python train.py --n_layer=24 --d_model=128 --head_dim=32 --init="uniform" --init_std_qkv=0.0198 --beta2=0.99 --grad_clip=1.0 --warmup_steps=243 --decay_shape="linear" --steps=10547 --dataset="wikipedia_en"
Each number is 128 + 32 x the weight over its row's rms, rounded and kept within 0 to 255. Layers, rows and columns count from 0. Numbers have three digits each. The size before them is the row's rms in percent of the matrix's.

# layer 10 MLP up, 512x128, rms 0.129, rows 123-177, columns 0-127
122:131115108089169078106127140058062123124039147157126053069104154093148149128121147121158163135093156169126108111159054146107112153087207082151147129152147086076088125109150162134113117084109118110152164116104093098091167104212129113092135137143080143125124180156126123098130147138098149140098168143153115131133109122093060193148107125130156078142144182188149142117164086129139131112127
133:148084073161116092150116155076107145107119123134133122117051123140174156122116160092118144139149153122132172132154087152132151162199187141125157147088165094152114156106099128130134103119124113141041093101151097080153105145191154127099115121094122140071070114138058040162139123083117127115071117092192145177136094114089102120127091128166127125196169101120119127126089119159161076158178
140:145051100134171111159080140146106157157097111180114112140182106168111090166126167143120126147114093143132073091166107161182156129079122039145164125073146084108107086093141097123083083152110131119100112135062134122159102101127127074173152085123107121098116134188119087089094120131116130146173124109155175091106094168097157187094121133083158129162172113119116166126055133164155098179107
124:162156103108162082094121094145161141163152093166146096080070058095120100164193136121126121173133171121132114069094168139170077156142221138127145114145112065096171175059143118110113133167146100130173146111137105114062157135092168152148148143099156129132087120139107112148112163109182119134161115117167113133143149083099081174176095114096137070118141126152111154148143148181136080174083
003:125087127076135103168128152139107162048076085071113106144145144125194115137107088130122055114139126114162235166047131137183124127127174134151142150107118110095100119138088096109152143131152129072125157101109097166166094140091073132187156123145143111080124191128107157197122109083107102131118141127189130132145143150158181109118103095164173126090126083099092138125111108121144163159159
107:100166114093197090066103085098131123203091101126100121093149130152133121108111141094147098126201148125145188134152119070139184158169145135199113094079185134129102151122071175123111109121117135096105121112110112091135097068147114109193141169077153096093140159120131118159109158142122116114121125122101183142104111112125191180152107171130192099206129161144139136174108118178150134157164
098:156178151105170092092134112104140126195111144166094160126111131082135124131079184085137127118167134119134162122062182109106177142114170134137113116140146154166088183130053152160088138128123143093133116173136133154174082149098116172119177116105082101063078157121154119166168087146158126113138131098177161115197120088110118169102084079134162141167175125199152120070133090138146107179101
107:187190104116127100187160085133129134050146117083145118128119151099162163081120162090161169108129126153081154101080131121140124149142152123161142123134133158080179121143176144091113123120114127126109141136171046124068109123110097104127146092083147107083130100125153140155132120153090096188077147103151087122134172066096094123132059069122175126155158102147051154152168192154149136185108
135:186108103098130156082111154069158184122128140126141090074093060129128083123160182116114067137070146158084128091095115153121150123119151160145139134114090083109136113139159113149109099158127082132143157146142079088009100100142141113146097130128133169142149178160180124158094134118151131157150147155146145095151092131075071162118202141102190125097203144099117170094088143133139135132143
143:160175155167140159061121151100141060089139098049076177118079123158090127124131137076150162147171118093093212108072127137118130143153174155117089100135095111063043165097124165159061096143182153123160087137166081113132142123085130116158149122163073122102135100161109115145100127157190120122136086121125095097147142151110165102112137121083137126137130114095118159118145097112161108106076
137:111102153122207128082128145052164119076119171153145111121122074184120113157162145151139159157170123178208061216117067165188139123147143121130137129140154120078125176097113173135120093113138173125128057125137102113140092099171137121101150126169093098167080133067119161113142152155105138107165098098134115154130134163087132125160120147114165134129154137153175130122174170147142089069164
092:165092114104148103113091082101114157175067089147061130101038114197123126115143141098123199118159103121150150136095113145105132137177201117102162141115114107098129135114169114191074128110123123146128103100140095158125114121200096135139161104116100132052072111145115095136092116083183137218133202105099122114128166151129096135100111138149141146124150131136171178175146159101133141163160
121:093051065105146141080107133135052162111120139146172125143137082116114111169110184129186165129101120078087042126140150149138109110110103089170154120101165108095144126123122126140110120144127212107159175081121094086109126117146124116144129120075074151052124180210112144133151141153162182130161114092122098137100140106118086170092106092100159109150112128160161141162132180158154099129084
003:079100152122178137119130179138096080108112091137136151104136135085063105123072110175148126125138133147071156064099100162168134113110114068110117107130115105172124114100139176162154114176120059121129095151132119109118128131155121200148205117137145085066138127085135157131162189128101158086133171096074143135169168088153118142133125147089126100060073136138139155145127225084148158123100
105:160135138157118147057122124074133146139136143096104127101121124107150124079148146083126097112061162095089117131147081128087139114107129145162148138120129121077169106098134123140103113109111054120106154082098094078065061171080121181171077143114181108071183182083136168126107198152096145132113135117121121174130131091124073172163093127108151135162116143181071169104114134209145152140118
128:129093109152110115096116170128137146112115147113147151121072101186161147146099127143099179186162127136128145125123128109139168151096174100109201127106076142106051155203138140094052132163118125215163139135091060125135132103071127095077138110108135109088131108124128126105137152164139138135151069093096152096136136135090186095139153122167129124128078122116092086118103121102164064134026
003:097069123100149076154169137123142142088127094111082115143113112098103105150150145191134150121181137168143131080142098179164135176112153105120140119105143148153123101201149182115121123179155125126161161113130150123129098171124073168124170105137081124067082087174141112116056100098086092164074154132111092110101088108117151187092075144163138139085148108078083211132087134073140162131135
003:101162138119197179125087120137139104148133163096051120106158117177094140153112149102094169131099094154106115152077170073109092110100101127209121130146127110121126145083130077145086111089123143072165091105123156155121145160126119133127110145144150140110147140132145139146120067124184147129107126140126093189184196122132080154090120102139151044186183163157127147158079167171100066077152
003:098094154109134120162139132118119133104142121079059134145106132118082124148168144205123157123158147165150110095132108184125111166118088112093130107119167141177151085192104157137106111187110102137130167134118143108127135155110088215154165093143106120034080085137175076115098150175094130167084145116112092077158108100102103177098093193138133158084128100107103208150126128085131129108088
122:194160092095174091118186112122133163079132106138089117088109123185144142103210140102176172120088140100105097132130117114152065122172114140137149133148067154097120079142195165119082107122133125119107133095141109106122102055133075074160163138152113127109156121127135118137098178108130062106145121137168121133177141121041120165132077121132120122209209104127127126111144074135126152092128
003:095142155112118136133166152147145137121153167109107161106130085099098097155194130204123174120162147180151094072178119171146138168127104096155130131164092179134153123188074157084090120149090123157134147110120147081091147126155121139108152130161114101072151078229150094104132141124124138181105136118106108088180111144056122148098164213140125105135162161090087141174119154100132100137069
003:107111141174151136120102185113116052118138090113163130124111114073117155114106097139146095140097154124105124117131104183170173118130115090061134122102161091168118081131121163159124132171119119163110125162183127065119132096107150173140130061146088097111112083100110189127179181145104154107099122100024184105157124074148094158103118135077115134085088114126135129138151193047113132088122
126:193092110134149165112150125142114103116088099163148148097086098201096127136097124174114096152129130106086143198117048118106161079139091117181151131149054096079156109180147114145147135115130156158141167133126115172131105114136187145175094087094145163116148126137125100130223155078109096131156156120085141108161139079126129103084052120123132159118098107102147157089114118190151179174143
136:161093125162123149171137078082173084099083135113083076040127143152147140136114169142113151132116110131109135113115153106095146119123170161144138130104069128132073099146108128058110090116156120090186147104159105129130110151180127160146158162088148148185049119178181117166147196184122134107102116108096096107170141155131164122075146155108176111125114107131106100212158125139161197137096
120:155104094142112111161176114149098096120100113213141163156148147109140164101117149067145118110173124150116121131114132143142129106135077112128215125127187102117155129145127135098094122063119113190147125095132102053119119065160142093139144143071106125101100089143087156128169142051179118170147182106072131159082135098069070091101146138154139101175117088164160120076160138096157146175144
003:100147127094156127160148111102077187132135114137043146092133137143062139161123152153117175111138124172125130046120114138105114166089171126122126108146130146166144117192136194094120129171115106128113104149120143070118172150123108202159176131143111120069121084163197124089112100146143123175081148136121082174136124068075142185143105152128126163103127121053103211139136108108169115146111
003:118131112173139151119111142110137076168165109175160134133121125148105185122101152073130156139090149113100074177123113155142137096166101124098083115085201090141092118098172102160097130108136163136094065122163171119111130116131174120183083118134123152147117100040139121144146144180149155098128115145060155160126147068159015166122138121130098140172083109218162121103142124127114128088135
126:188135135137111096142150168093094096130079146188140136104084165177097160123117110138121105141145166112161121143043092142138153178161114116142144110133156064117073173089092205099107103144167089095082139155110100141139087096157170136173110136167123131173104135125190108146135168155113079128129100123120154070184056135082126121072142180117153097152088156151103137099091159105145113064133
120:146092031134157177108123079108138137121144164095085106061131074150193126091166153086126099134112143179155115125154081159047176166156137106150117129160114146101099132038188149107115125111129114142144125144156136104128169110127143138130143171123075089093117185139155119129190104131129128097170108074077124192139106135144075089161132137097136154157075138144093146180144147119133117112179
003:081164145150167177097100120125116092162089137132120112114164137134090112133085134138127119128076111155073133131091128093120108101133089115147107119126105066144100123055166106173117085110093143094119100140152100122139147140139147176127210125140201116096159163107126149165131184098132187076133140109108150140155194107170081106104157127097122074138074133218186119145084230140109122124127
138:097084129068102179137144131080061152119108141066043146065133089152142147120190116111112195132120182137193113145057102147194130086102143149099117120108145157062076090102138128173063117118154124128130143126130140046151157137142142121145139086126143142114120139098151117158129147067173151137091111112160085097132137102103128098125135132145166094128133120173166114098082121141162187166109
003:149077094084085069132139143113128179080095130093090148093141155094158045131129121151150082137115138144147189134160129125077132165101180158120176113115152151142116181149171142094142111128130126120149169138133157134110125144101053124111119102128114115145101096140127148075119101096099077108074140102151052130085122129094218110136074136152169135075208131063151202147123126102120127147121
125:153086109145158159132111147145100080116126165085137141114090099089142091114063178152150180135160125137110142134074119142121125185083159081192135129124108171131100190130140179139105115141140146144122111138086141085152092146145138182191154091090108117145124109176158133071147193105165088100186130138171137077173112120143131140121106160116179058123175123101192151129156067179141072097106
147:123130151161137134155181124169184082120109153102132112064097106127124166182119145155111186138089171105123172105125094113094131091121149171167137124052167096101158174152129065148107088149146112154140077142133124135125070145129126157183145094082124093155114156183092114121122146127114117140104092110169153114152159104119051150121081106055172087118129108186175146167184153146139107213130
127:139095079126115107140142134095173099073029114106144136144123165205118085154106108154126168144121131066072130124054133139104071108095141122161103145085153104157114144144085091116109097112157047093131084076129102069175166099127142130125126102114097138149124160123100155190123117104137150087141116113175153106111123155131090151122168073076116129109173171146064136134111121140168162193101
003:129134084130090115133112146133128103165136089100187115138141143126160150081082137074151082126093136113126168133146105094120144124179186166110135125069129080175108123106132136162143105157123136174069122141166150090185143117069135130239103119165102125125105100075126197139148163134158173077113133117052169146142135050148074121157146127100168183101078109162143171125123133097126125108087
098:117097122108182159052154098064107125119121091126093130129099149172080107143111136112137239133162102074160120143064127150168110081106122173117146154121118099125109145133130124183111128130119087133105134123081103148130142143150075161099179099116107101067127109141203130175181175086112148141134093124144136144164114125079188128095092116171138136161194086070123184146155127146146174094111
003:166098146116127126100112174120145124137131142103103124165157144099152138104169145091129099131046132073128133156146109107078117141143115199063147093095174135122121097098151128141131108133132178103146155101146182135154093138109088077124059079095093114134083096059094079107085127218094103087143136134166077088101128107126133162081080078172119138139209107127179112087155105166115144135118
003:124129153152135145110160178169114056233178205100149140102136133147125137115159121094126151128079143095069069170182146170142157130148044139138107111124164102097118135102150107113107138068106175146134126142182134107123132114146147107104061128118167136156134095089111116129206139163135179089136111132098117151122163148102080119103131147114139116144097144223187092091157112147125094125119
121:151096059156156154118094114085123115105114149106099118064139126079105153115169136094149137121123165113156183131111086172150142169107080158126157129127141181043167166181113120035091108114136097166118172140124093170146076094125167107136150061066178123133106159177143165115166129142113147125092138118108144142197080086087111164109138125101153100139109181128174146106129118081130101145175
003:102125130131168171134118164132134066177131133132105149096148172124064086110104139091152093137054137123091117150167114118105128107129093126118114085095187088148100115087169123146124104100104133120099100144168137079140171125122121135171102113136157151121121099045112146105156144180150161081108129110088110234147180049121058132110095114084151119099131141185208141125156171115113123113077
114:128151119118181153149126130130141176111117105147129172150143127121103124135093183139112187125138096162188150116126152111118132133138082144088148120094134094138097134113155171121093117148129154127089115105142069167121109141112101099146182125086104101115088107161147121144089151119167160111119154108230168093156151085109150080120120134149213100149178067198103176120084206117141210206151
003:098126146084161126139123093108114158085085078137085122131148148094051101127117172151121157120144107176144152063103106110100128171086174084086124109141136099177134119174170168118112124182108109110107105140126136104138164167125098194157246113112133136048120125162148103104085143130123134146078175123141067146149146074128122179120099139132116127104135111095146222171110175123151130139115
002:142135144126153191138089172184155078108119170120121119155143172129138129117137096116120083126057137088147186163088154144101123084126141131174150108117169096106113081025110108133149105076149106073136119095117145147139105076106138142178056103133115130153116145060062134133140077160105141112151120127126088171171144093166146118111087062141162088114196131151163076079136137144118080121126
003:144142148137155159142123140153152120144106117078111069152123143137194187146084083093115064124056142096132170186065139066146106126164168160176129121076195094126095116064125093148155105112132123111120154112137113170189099121109141150189105085132069134124122152076120150211129108126123143097125113130142151155172159123181108133087094069135156137107099124133117126078123056150113114150162
119:127093119082170100153124102058157110106130086128128069188111105127104077105103187111127155143115170154164123165151091161196102144127128118120120189140100166118108134094148141218057114109091101104080144133142104156112126088137067139108120107100090178123127108070204141160136185140177145111141140140130125167090062114099185100128098107164125116175156133128093117136081143126166085094126
003:138164146117146171116112137151102100196164212116089143098140151117061086110129115141111170127057117132065124090200115112083097097076132107170120099140097095138166137097160106125144113086080131150124131134121136090080173111151143152104127140128155132112144125101112108086170155144106187084145119095123061179107144127079153131108138177060172122125146186176192121102186156149134083147099
137:125064070178108114059157095084081054124153123159171104105084129093149111106089133093140078161150120120133101109174114146197112105180145194161106118111128094130119106109060111115117112155146125082111096148119109109151162159093146156208161105111138115076090112132130139176165100095137142145108093109176132177091156155090125128080131123154143116129105078119207125109111125176189150106103
003:058155071135088148129117142151120142116136120130149114048137102109104076111132139132130151114171135169147147080102127144137170118153161086146122145176108121169134139123132169113072116135081109162081055193144125072089165113124141168198192148171166116137146102137168188134194148117179157147119133105106149168178159051112135092136177157109106127137105159140140162202135176101134115145102
123:136100132062133159110154115108123139076128173111167126078066134160151070089150127151093163152130141132125081126097150122194115120111163190116135135128139108139085105101163124194124113182070086175090116088158087103114161131169175122143140087097105110120099121183165078130134115127118166125161122122146144075172121090069106144154068076104187104176150174100046124122114107135137115123073
002:083138112117133138140106183120147093157131150089129073158146100138204201140157101113104137116151135138129144139087120146170109118197137160166104146110129090136107098117067092137071095118128168123101093119142118118180129126065127128216043108205118131099080114130163150185137065156145168124151114138116196130166130097159059138082106090155130089166091117134124140153084132134106095108128
137:124020123125168089161143115058119130090137151154140127124168116184128133138070193124134209136153091077124071121143075092116136082133135101114123159116109095083174111170117152124131097135156093191166100152143117117166144116185073055132096091094103102110129156129158127117137141143140085088165078125111121150157086130104123079068108119111190166090098151106169108158137147145143112146125
130:160074131181089125105147161136090096139097107097125181098152078161173126083122162088145094144113133113101132059095090125163159095103133092120128127159152186090178141202100105142091100130140148162130105140115120171081147098161145098193175070105139096118111115193054184139109149060150151163155107124142104167137064098158089147101166117108182114124127127186130129134141126140152150142175
003:134148130130197151141115115155151110129106123141128094182137180172160164078113165085092071120094092111140129171101153080128130140162099126142149128104186107079143139083162073159144116082151139095137169089143116189183103166071141133124128115112120179120112158118094114196098117145150101151093125155167123154153137160200109149131087059153142106149128122206161102113071075196126158113167
003:092132113172098108105125083154084120183138128099159126153110053160129154127087149155141190128183171155107111114097090143175122124162101141117084130119110092167099127107103151138095122156114118159092076174124104098126144153170138170165171163140177135096110114122171128152143184141151202128130128119070131111185146065138082093140162181127110171119041095181143162140100193093132128157075
# layer 10 MLP down (transposed), 512x128, rms 0.115, rows 123-176, columns 0-127
129:132138141136081184144163118166178074201189152096116155184159108155151092149155129138141105136157063067156179144132192109180187122144103158111126101135168141160185121149185130140123153105102113146108102184110164146184101156082146128109109135124196077121131099107174133164109105120141115162123125134112193166141138158131160060126128142094084130157134106131106115108116187128115185187149
138:095151107044159110088175066148107120121135188117128100167092147114168129118128136142171113146128092073160113107121101057092129116111141112175172149152062149083171091109133166093181126105117102125102094123192092151214120144116153152167089205093125135135139131139089149080158144124088165108116154101158166122097114156168119131166099151121149159172117076101077085102136169162105125158154
152:118133109176117088133054141136141195151128117157067148143140088155127123139075130108106136193200101060146148072167143176114146171141102069076112178096108136154109095128093117126118091137086130118108071082129185163144156175062160141144096085129178153147124113127099152081052137082098087142080155122080157141121124118080142159125181144111126121126129143077135148090115114148114149156129
129:137146108112162164145115121129057159150064151118109099154112138184102107106146134080139124097076156160145130158110126117082166130162065126117093097142121154110136081147127157108094152137130139176082112098109103132207065139161125076120100154088129074093097112185095152150110159125117109125062169140128139110124095195162117064103183177180073152145115166184158151155072182124091143135135
003:173194162107129129104149089103141100204062128133142160109149081147076124085190113120092134184111127147082075118179103106112171131075144104095156114112177108126109141106130142066194114120121087137122128119143101125081143154175121137093158099097137172128143061167117103103121160104164131155161115082115125129064095116089115092114096130130172062165086146165095180158102138090093161119170
103:128137092114122109171160150168160130073179170095101096137116116106149105094162105160119094158141096128123075075099141152133068116082110150079116234109088175083130138086152075111152166135094156150129183173115123148128120152145129138160151160107083133137114106171166094087155070098149129135153165102161109096182116157154036160124100121137090111100199147123129096096127118133079076146112
092:102080093114088141096099139116166127119164151127137138107141156143134145125137083162141160162114132144069122150145099163193104116109035162098152178170079146116147103173199122099199089105127150163116140059119129086131162132111129152188136128144122177205153055102078120051100131098115145179131143124103132139117182162180104121114130124112118105091086111093162168166131155136088122096150
102:089118158068155137081105136120160113201162079136171103109091161126077129105140109162095079163161089096113097106211115115171157106066078105136116144137117107168092154132119072126164160123198155117147146126104171128134101083127165121164142177103127138167086166126122146098086118119121122088139072131131144096107120214082135134111140185089113127095114142157180116099071058133089120119138
137:137140079115106171095160120107145174126085128183092166160131110172110138196127112155175110060136160094120165091121078171114079181117113107104101086141121175124144145108129118172157129152059115174146137148084057136178165188114087122049112128140130134121128098177062140178149129123078126142097088162159128127160151132156084069130114140146085109161125182106111135108102084095119141085126
157:095143112184157160080149152134187117142164123158124138176102101132085105059122103080161086141148086164172192095109184130090159135137134133149082101111120108115156190099183056157083127135165193154145117128182106123051098136170165131123159160119069121145111146087118170118120119095151151185147119150126152119101146054152137126129138142080125197125157075131153104154129129153127084099127
145:106145153114097159138081141113083170100119110152157066182113149143153138154115110173110170143184163157183156138116151143148135151160151125148152131130104123136135100095135165105134156098082124173109119172098083102113139150121174090123119130128161143154179071141163087108063111171162208125215194103136114193101061190130132142129120186141070127118088135072144110117148140117171073153135
071:147165121144142157144118139164155145142130199118163138084187149121176144121134122138095134204099090160078077140146112085155128124177099098124123116141112163198140156106127127088149183084165134099085181092149130111145075109109129156109124203116133112164161144121099179126204119158093119077098089172167093128118130090154083129165119124101131078118131132099036084101155134163100096111074
129:114175130106089108147159132177118087112090097145121128196125143096158086096163166083159080020145087068152125132111163113112158108134128193067110122123054149113114106116126143115136130087033121129159097148160135147136125137158131174141170137104116121054072121116126185083145125114103162117156140101096098069087152130107091154172145131124157149085129086108097153124087093152103159123143
002:160117151140102141139107109167130109116129173150113116190149148180119142130106142073091104163113111128198149121155084120118141146127100098148130145090185096137173098117130120175186113133171134123132188051160148154123114119118103125130129118141126172108121072066162218118113167087098163188108133107114123155107110125115132144146085151179166159105167088127107163143075048132103073100032
087:137194166069143139207156125126155128179109165171154115085081109128149168132170116145130130159166055172146119134091147150184144146126140135149130113137088146190090145110123137089171152137091123100116135130151162116160190078185114146132134121148127134115102169128080158085177094111122163177100175160193119135102123140123147109105112151183122150120198059119107180161131110196110173086148
134:143132169138131143105123216142118111101091146084109112111135137089163068170159119132147163181109145195075074108104164139128116138103135135086127129131140126111139190079135090059122092178170162104128128197167161188145171175095117161140128129205169140151185114141144139159105106126146151092108099108139151106116145191101116179088173116133146147149195139172091145114130161141122169073106
002:138135137135115141053130073140120092169114134140101118116127155127139174143168099073125075146123126066112113134116119078137100130143063143182135124139196076078119089102129131056162165119121155137064106112110173136146131129178112139177137144141156151093163138095129130109111179117178097131162109130082118141158063078121160121083117043160194127180105129155053148123119070113160144100145
002:202094125045104103187131117114133131081137145128148164085128142129094078156122088177132141158175095139154130179084112105116092150071129124065116146118130140133142169142157084162129106177101151118131146164105126090176114109088152073101078153084116129142118107201135126146123175100129105075104150103094156134056100177166114124135110149115092173102119106172123090082096170137177138208109
003:124113126128145143066122097145130109137144141138111093115159132145196137186108102085134056111113126086093150126116109070193099148140081129157160121120176102083171081084153130070196152155161134147103115122132164143117128149135072142175105122130138117066137071067157125144090159094162101160148078118070124175163074074184173148132131040134175129146156117155130112124089091148144139122126
125:121098104158147127124181127118120100222153172077118101140177125099114135149089129107122108128104073111088099096071168157154195174116171144085126098102116155168150146163084120184178143163130136143143176118175156093136131140113149077079137154110156154153073092114116080127074111140144166131100194157082118120105087132139101110114086096076153096126102131180132049124112128138067136103172
003:155107063155140124092097100156154115114161124140123161122141151165218177209068093126133078115080142086110169175047120067130084129173066127139099142126151119103137087066160096098160125191181140098095115135102144136070119160100124120184144105165141117096101131084122119098119170088139106104134104154116142143165137085138142120141120058146126157103115082198135109120125151148147140120116
003:080101186166096143129110124198109116136164158168106075199177158161108147082094151132127131144099111139164148071117126099190140124128082146156116137095133128143188098117076111153162099109149137102119145045120113192126112117169076152123154071183112137108108130056136172170117151096120145190123134158169128160159137164130122120151082140160162137132198118079116145114081080131151111114077
131:130121133100102092099114102082105131080169089111133131194162175147145093098098145122125124167175097084177136176149185163142167122150140088157100091210138124157122169078092136112190243112131106092105122138099112126106076127134160157096123158107157096069133109115124157081182142068123087064173134137121065121184120129116115101095117088122128138143127114142081107117094147110121107107129
133:135105193064137166195145131143158130117147124106134111136065130174158120125163137156129100097169127116057126103145155130125063160110130137137133173188087183093093134091094143179079183125177110129149124149110056119095093162156129144065136104124116146154088119137185152111151116132200151112084121154114149125120093091113126156158075152170146085207158107168143080110149111099108073114112
116:111124142177090111081178155150114123171179136016118109123135064123144098162115125162115119101110110080092084177143092130090137083132127161099133150104065088122133125117174100182181151170129152142062112122143147103113093180121131175131116132116149101142137165082152153106121081151076151103137136141121132070174100114111190156154111075116104164080157170104118094137075110123090129058110
003:135127152123153138096142124158149110147145138129121131094112161142203164210112079092126068120133157087105127107097101139131116110151049117160151168135147118099100093119176157133145169130142181137110140144147189135140116118112079088156077185118153105058156084077133095069104193109156092123157099092065140164144080089147162133127101058146145161198163111151116093124082102158116106107104
002:074098165108161149138087157110100160117164153118114079159125139122091088065106136168148183121161109146185144085159176113162129120081140139107117135092106156148180178130077134168065113106086129102137180105131087148198110094135104166078098100142156104118103149125139125197108074139110147152085156142153137124145121190184109138157152180100100177079172122050119110107150094138104122177109
123:177118161130171090079139169161137122183151105082134128159139149094165031133083118118155086098122155113074143095119214074146114101118168138114134156133158109121118121104125096124090164162124174180154045138089128099151123138131125123132094118100132106104116128103108169120143114175139151146094156094122089149136116135101097142113124132166042216143144133080181089160181093137081144126074
116:127155149176095076102165119099159182118099071123186151104090133085067138178127117172096147072147136071103119089134143131188081077091085122120129095157093142088154127174075128142110108101114115121081106077094129103100129115160084103089116158174118154123096105132098155130157140149113098147143162168191143063158135144101183176099203163097147097101152168076140108129163132168138129152115
002:172130132079125142183076127148138117097160162134139143189140134163086103110122105143137168130144097141207134174146116133124106158070165096108119141094153139142192180122085140198150097154146086113166167097143123114125120112092138112124073099090089179149127116128142183141139123105071157169089143116086117160056107186143091143178094213147113152089192114132154114110088130146124111172073
149:141135147092131176103143166173183106178149108080155069135135067107165142193175153177090111246108110134141116107158128159157157087138142133107096130153118134154161112116105141170136181143155178137142121126140123176110106164080139084107117116203154123132186118099109148133164089171122164100129109131161086160134125090083164142167134125116107087053172126152147144179100131126104170165153
003:113125159157107119132200081140137099137096116146102083085126107105126127192147115094116087167148146102097122099112121143128136162159092145159136144159198089132115067142150122074161202096141190154114079135117152106106173120138137109141138176062113157080160159182079127133130180103160101131173106118113127101127060132079140129087080117154180145173112138161070110157148090131183133083195
114:084130151137084085147126137117094186116088094111100133075109194078048137084151131161144101182131094129071150154155137143132116086156099142108118117083141148149078108118100104133129109105102100173099136134104155144157212129126117088086101123135137078138140155119173143100049141124126116169182118150119147112102153148199077098075165160125029122123102077135145106167085125116148158158135
152:062119112167106129109107140157137134112058100126100128164139104148134137175144162132106127179101118181120154169158125112142095073204072184139176134126090073133125174104135148183102137150199088121141161098138119149172140156086115135138159115122131138204071089152094147123160174121157155100095079115136138170180151119114119143082107137102115085128115116116062147166074178179144175083144
133:135102160151121140156085089156094135159123124147083131108108128102094111154159131116122124154143099108106143126097095153126060120131154137141204147127111153113099146146088166211084127152204159127075112134178062180073174193125071091152199096134115117140143171149181057117133136127118174088091098160175141132101077127103069137136064096149136161151099118172125148155158120124156122105113
002:084059145175181172158135129129132140163156103155114104175133153119102133087092145135129132127099108191148139103163161199185191119076096121144113158111118124156185145135082159133129099105107134103109158105165104144137118143126096128050119114086132120112133143071125115136085116077111133174115129078160102168139102208168101159138054128100171112162231128097092103115103103106134109121168
069:117148145121137104166168167156106140119123117153178198149075150070221129089202124099164054170089109176155188125164111089131159118138134139132077089132127128131152127124140135145179189148148153172111116143142142099173120123082137154108116134172142163172155099178084102138132073142125143108124100144105117180152131160202097120166180158154094108079107154141127110144142117127051101102123
003:113132163119136105124185122094081137134141097142129075145117070091113058135193158103139118192186100129138107080147176152180159141165196150122139164165150145110166113150115148086121131097086148174156146140096119096176184108158165137118138113078107130119131162206132072195177158137167135179121151152128125138142118184157153135091138126117148087146082172132127108129161091145150130111216
003:138054139124122121157110103118122148084163147116105080188182118139144125126064150209152173118122088139201175120111161104162091125135144139099120178133079160186174137174080096167119144104143142116168134129092100124119112122125120155107111094132131101116045109178137171126161083160114154114056151172149129103147147181118114122153141162107085161065143146137176091119143092152064145177151
117:153142142100133125150178117085160141158098101174181090147113133184153119096117108093107116129189096136129149086158129088133058130087165143142099100170148161177108092176144125189123094125159138072123092137095152090120177143140095170096143127135115117176116084103122110128121137108183087114137165180156117178129146189142183123112174115144078157165163093056119085116149103206126088091181
003:140094209111145158191112104144123108095134157146112066170150120141123071128089129151126145172160083172190185110103138149133132166117141121120114179130137129170180130135109139201116155129138169120160150125132123128155109088107117120079075127076129148108093123148123185177122161088069146203106148125111150120120092224165112152140092167153109189130185103135103092122106068165158098144125
103:173172148145086143113087111139103114108077162111159075157146175115171114139116130084085067152167128080084102139136136139149129128128177152187132148136082119160156113119079079153181089126122089164139143099130168103087184146188108169139063121170101186139077147124055119119099138159126099136109082129129144164117131191158139177119116155102075145149112166127180170152118146126111140043105
003:156146140154151145121118102154147118142140140162115117111097151138153120181139073059132092138142143087137096147125080169114132151119112112177147132115176103068162135103154158155157161148149121153103145102145185118155110090144126110177073144091150155086159093089144129136094201079127104193168114076027129180091070085143144169135078103159175171174159093176085126132100086142119122088113
002:156143200076137132169121116096101109113113132164095121130150052131086062109128180127090111205161096154129133098117150101101151113104157099084107140134110152197118105181115096147124105120111128118186137124095075110107160128157130144083137101119099134128119125234185123168174144137156154163094144165145174133064092216147154112112087171113096101153084097128110125147107143123153110174107
003:146130187068155127140149134109108112155106128123134140130166089122064064071159179173124140128207085191119081092169170164181140100024157117116151113130136133168120149128073132153125074115103103129158121127151074121133163142173122146044124115104109134167123081175125080133154147141157139153147140090132148145074103188126111112145106125082162073171127142115125148139066135103117139137120
117:209108147124120165130173160148114140131068108132101127124177088132166119181132124120152062111085118114094126170125109135054096170158110114122197080190110150154093125151083156176155137197160172167127092136118122095176083096081188187102133153132118186136146123091179150150121077114106118146124098150096151128115177138103079128174096090102077116161128141144136174105133133183151129114115
003:163070123124110128173098117130154141046161150126106083153145114152179132216073141140142098121134127138218175144054117148113127138150142123121117152145099182181151115165151145221152128130152162108147100127106149123138085101093165090144081143115073116121083119169165170108142148139113155110100151145123170126101134161137129168194091145143078175096164112148187084148094112153121088094133
151:125083105122110140165152132075114085176162137104105124111104175104135127149094126113136109218106092079161160108115140097122137088216147120145104088198094129101097151051073071119169131156082151121063094129133127154121110130128141103124144116165165138092088093154117120164150086151163136187165131098128139111129177131109105104132127057093186094123079114094097113066137130095136139141197
003:126116128187158156145084134118166144132149148164128160104154165151156175153070100141117157146084176124124166140095087147111130102098078073108103125120155132120144133128147085176106163176167167078100158098151115151069097161090097095107120133136158148073122121066119164123081158069098111101130117107098128136104130157140073137113047172136128213066203060159135102138116122138079114138099
128:155146148069165152150180150160119169167153155127142205186137105141101128119119146116201093071157149128115157133137094115112162137147119121109103073146095124117080147142100067088113144191052090135088123148179103132114162178108147111136131134125215083138146115156139109158163187100128100140135135174107113143106111139129093077128173126110039124130154139176122096123168141189083142134177
002:155095114107191140121099121101109162164170098129131171105187125133063146056127119188135168147127097147121114141130143099178143095028097109095125117125160143122180168131095119108163114140109116099099171131115082143109121167122083131045126081125141183120137098123159070123138135111168121102077104131127132172088123193194119092128110135118126107088118132172102092090082173105102161206124
135:109142098136087122135143102115087164121137077103153197123115165110141109144090113149129103130147106117052137103137094127134188136102157128110179136140091150152118112102099134125140131163113123108183157149188132119166077143175069101076064138146128129160124164108110126122123108075178095140131150188111167113159199131135135111128161106168068101124151112089127168139204209044187166162150
128:119136079065133104183120121103107082106120137168123104129072148130079095128132060169161149155174086166119076135131131147100094061115091172154111120138157150189093100105170126125119217110143116137141147100147149106106107117073161194106119134117122132151121095106160109090118143198115181077100104132142140116134156111128132128150125123176100160142163170078125057151169076198076137126087
003:169137160100115118144128136083108134155117087107136139092143113098074056059162141178142133111180089115119062107172103159122091136042179133111164087123082101150138195113086114139089099099098080160136144155112068114163149109176169154093121137088139118170119119196146109147154105164129125144087150092092123119038129137145124144112187155102132101118087174128098130140142135111113153178180